{"n_layer": 11, "d_model": 160, "n_head": 2, "n_kv_head": 2, "head_dim": 64, "d_mlp": 640, "vocab_size": 8192, "activation": "gelu", "norm": "rmsnorm", "norm_place": "pre", "norm_eps": 1e-05, "positions": "rope", "rope_base": 10000.0, "rope_fraction": 1.0, "qk_norm": false, "attn_scale": 0.125, "bias": "none", "tie_embeddings": false, "parallel_block": false, "init": "uniform", "init_std_qkv": 0.0332, "init_std_o": 0.0, "init_std_up": 0.0332, "init_std_down": 0.0, "optimizer": "soap_variant", "lr": 0.00827, "lr_mult_up": 1.13, "beta1": 0.95, "beta2": 0.95, "lr_head": 0.00673, "grad_clip": 0.5, "warmup_steps": 200, "schedule": "wsd", "decay_fraction": 0.374, "decay_shape": "linear", "final_lr_fraction": 0.0, "batch_tokens": 65536, "seq_len": 384, "doc_mask": true, "z_loss": 1e-05, "train_tokens": 188300000, "steps": 2874, "dataset": "wikipedia_en"}
Each number is 50 + 10 x the weight over the matrix's rms, rounded and kept within 0 to 99. Layers, rows and columns count from 0.

# down: layer 4 MLP down (transposed), 640x160, rms 0.225, rows 209-217, columns 0-79
# up: layer 4 MLP up, 640x160, rms 0.259, rows 210-217, columns 0-79
down209:59 37 36 60 33 54 51 44 66 52 35 73 46 59 52 57 39 76 44 62 49 52 58 50 49 41 47 50 58 48 42 54 39 49 50 55 48 47 31 52 38 52 57 44 58 49 59 60 57 47 27 56 59 41 58 53 66 45 48 61 56 50 44 48 68 38 67 37 60 48 51 60 58 56 58 45 49 56 51 42
up210:59 53 58 46 51 45 42 44 44 51 36 67 53 41 50 57 62 55 70 54 41 48 45 60 60 58 56 62 47 47 68 53 53 42 63 62 47 30 47 68 40 37 60 35 66 54 67 34 26 36 46 61 23 66 46 39 39 61 43 49 55 24 49 56 35 54 54 46 43 58 53 49 36 53 50 42 62 58 36 50
down210:60 52 48 55 44 51 65 55 64 42 35 62 42 67 54 47 38 45 56 40 58 51 43 35 55 48 60 59 37 50 55 54 61 48 51 61 57 50 47 55 45 45 76 42 52 54 48 58 48 65 37 59 44 36 31 44 59 61 38 55 43 41 46 52 71 53 40 56 60 57 68 44 42 45 50 47 62 43 51 59
up211:54 60 54 54 41 45 42 54 42 37 46 39 58 56 70 43 52 59 53 57 45 52 54 72 56 54 46 30 54 52 50 56 38 58 64 46 37 38 54 59 44 66 60 59 50 63 42 42 57 51 55 58 59 51 50 52 48 72 74 68 41 74 42 54 52 35 47 44 37 51 47 75 48 42 48 61 57 55 49 47
down211:55 52 36 40 46 31 51 28 44 45 56 51 70 38 49 52 42 42 52 43 66 37 69 42 49 44 46 56 55 46 60 47 47 38 55 50 53 56 64 52 62 65 56 26 63 37 58 52 54 49 60 39 36 40 53 50 64 44 53 44 56 65 53 44 36 36 54 44 43 57 61 55 35 43 43 50 53 45 37 52
up212:53 57 42 42 60 39 34 45 36 44 51 53 35 30 45 54 58 47 51 34 49 42 45 45 62 62 56 44 49 44 43 46 50 56 50 54 51 51 56 26 44 58 49 57 55 50 33 44 45 50 47 65 42 50 50 42 52 57 36 31 49 44 45 79 43 72 55 50 54 64 51 60 40 46 63 47 34 44 48 40
down212:60 46 76 51 59 48 56 58 35 46 66 60 48 46 55 35 62 53 59 50 50 51 57 50 42 59 43 39 47 40 49 68 60 41 55 57 64 41 52 54 56 39 39 62 37 55 37 54 51 46 58 39 56 61 51 57 47 45 42 60 58 41 58 50 40 34 69 59 53 58 65 45 41 60 28 51 57 50 66 60
up213:50 75 82 52 51 44 50 57 52 41 42 74 51 56 54 56 36 26 62 67 46 40 44 48 69 57 48 40 56 37 31 63 64 58 56 47 49 33 49 48 42 67 53 40 59 57 53 49 50 57 42 65 57 42 45 51 34 51 68 56 48 65 45 62 34 54 35 49 53 66 52 43 50 52 45 69 44 49 45 55
down213:44 57 54 26 46 32 52 31 52 64 56 34 41 66 46 54 57 49 54 42 55 47 68 56 35 44 43 56 39 58 36 49 60 33 51 47 52 55 57 79 36 48 49 47 47 40 70 65 61 36 60 57 39 39 48 45 38 35 70 47 55 39 63 61 42 20 51 48 55 56 60 65 45 55 49 40 40 59 55 48
up214:50 62 43 54 61 62 39 48 47 66 52 63 44 55 38 61 59 41 42 47 49 51 55 53 49 46 42 50 61 51 41 43 45 52 50 58 60 53 69 52 52 45 50 58 62 55 51 50 43 57 58 52 43 56 55 40 62 52 33 53 47 53 36 52 41 53 62 51 53 20 53 41 37 63 54 34 60 49 54 66
down214:38 46 50 43 53 39 61 57 45 28 43 54 53 53 52 44 43 41 50 55 38 48 65 52 49 49 36 55 28 55 46 55 64 55 48 54 55 27 52 28 51 56 54 41 44 41 45 50 33 55 69 61 55 67 60 36 44 48 55 53 49 46 52 56 50 41 64 54 55 70 48 68 46 46 50 58 24 48 48 47
up215:48 40 36 38 49 48 47 65 49 55 37 58 57 50 29 44 48 54 41 41 45 53 62 63 50 48 59 43 50 63 53 64 58 51 66 32 46 52 41 33 48 39 70 52 39 70 55 37 38 37 48 48 57 55 57 52 55 57 57 40 31 59 62 34 51 60 44 32 46 63 45 50 60 42 41 75 60 59 50 70
down215:61 60 42 54 58 70 44 51 54 38 48 56 54 49 69 47 62 57 52 57 50 58 47 44 65 48 48 51 47 51 69 58 36 35 55 36 33 52 68 50 43 33 60 42 54 38 33 53 39 50 45 44 48 49 59 45 41 55 65 39 58 36 53 47 56 54 56 56 47 49 39 42 70 54 32 39 47 42 53 42
up216:40 64 52 61 34 64 51 57 52 63 65 48 44 42 43 42 71 56 58 56 47 37 62 27 54 41 36 57 44 61 36 51 51 51 40 31 61 47 62 40 45 56 44 45 25 38 46 76 53 35 55 44 35 55 66 66 49 45 55 63 53 63 40 40 44 47 49 51 62 52 32 25 51 52 56 58 48 59 48 61
down216:38 50 34 43 53 51 53 49 64 54 58 54 40 56 53 62 49 62 41 44 47 64 36 50 30 57 48 43 57 44 64 55 47 36 44 61 64 33 54 44 64 46 45 40 53 53 53 35 40 48 46 49 46 62 49 42 25 48 46 40 44 46 42 46 57 37 46 56 41 43 65 36 33 52 59 29 44 34 50 39
up217:53 59 57 63 49 49 38 69 77 56 44 44 36 52 52 53 43 41 50 52 49 41 28 25 60 39 63 42 61 46 58 52 54 53 61 36 38 26 43 45 46 58 56 49 51 43 52 56 39 32 50 81 37 35 36 49 55 51 32 46 44 56 40 46 51 49 73 44 63 65 43 44 51 64 38 53 45 57 49 56
down217:25 59 59 37 52 46 41 58 33 57 56 46 53 52 49 61 40 43 31 51 49 42 31 63 38 56 41 57 38 44 45 32 40 63 61 29 37 76 64 61 57 75 33 36 49 55 28 43 43 57 73 46 38 73 45 67 44 58 36 38 74 62 54 46 33 59 65 59 31 64 52 65 34 51 54 56 54 56 49 63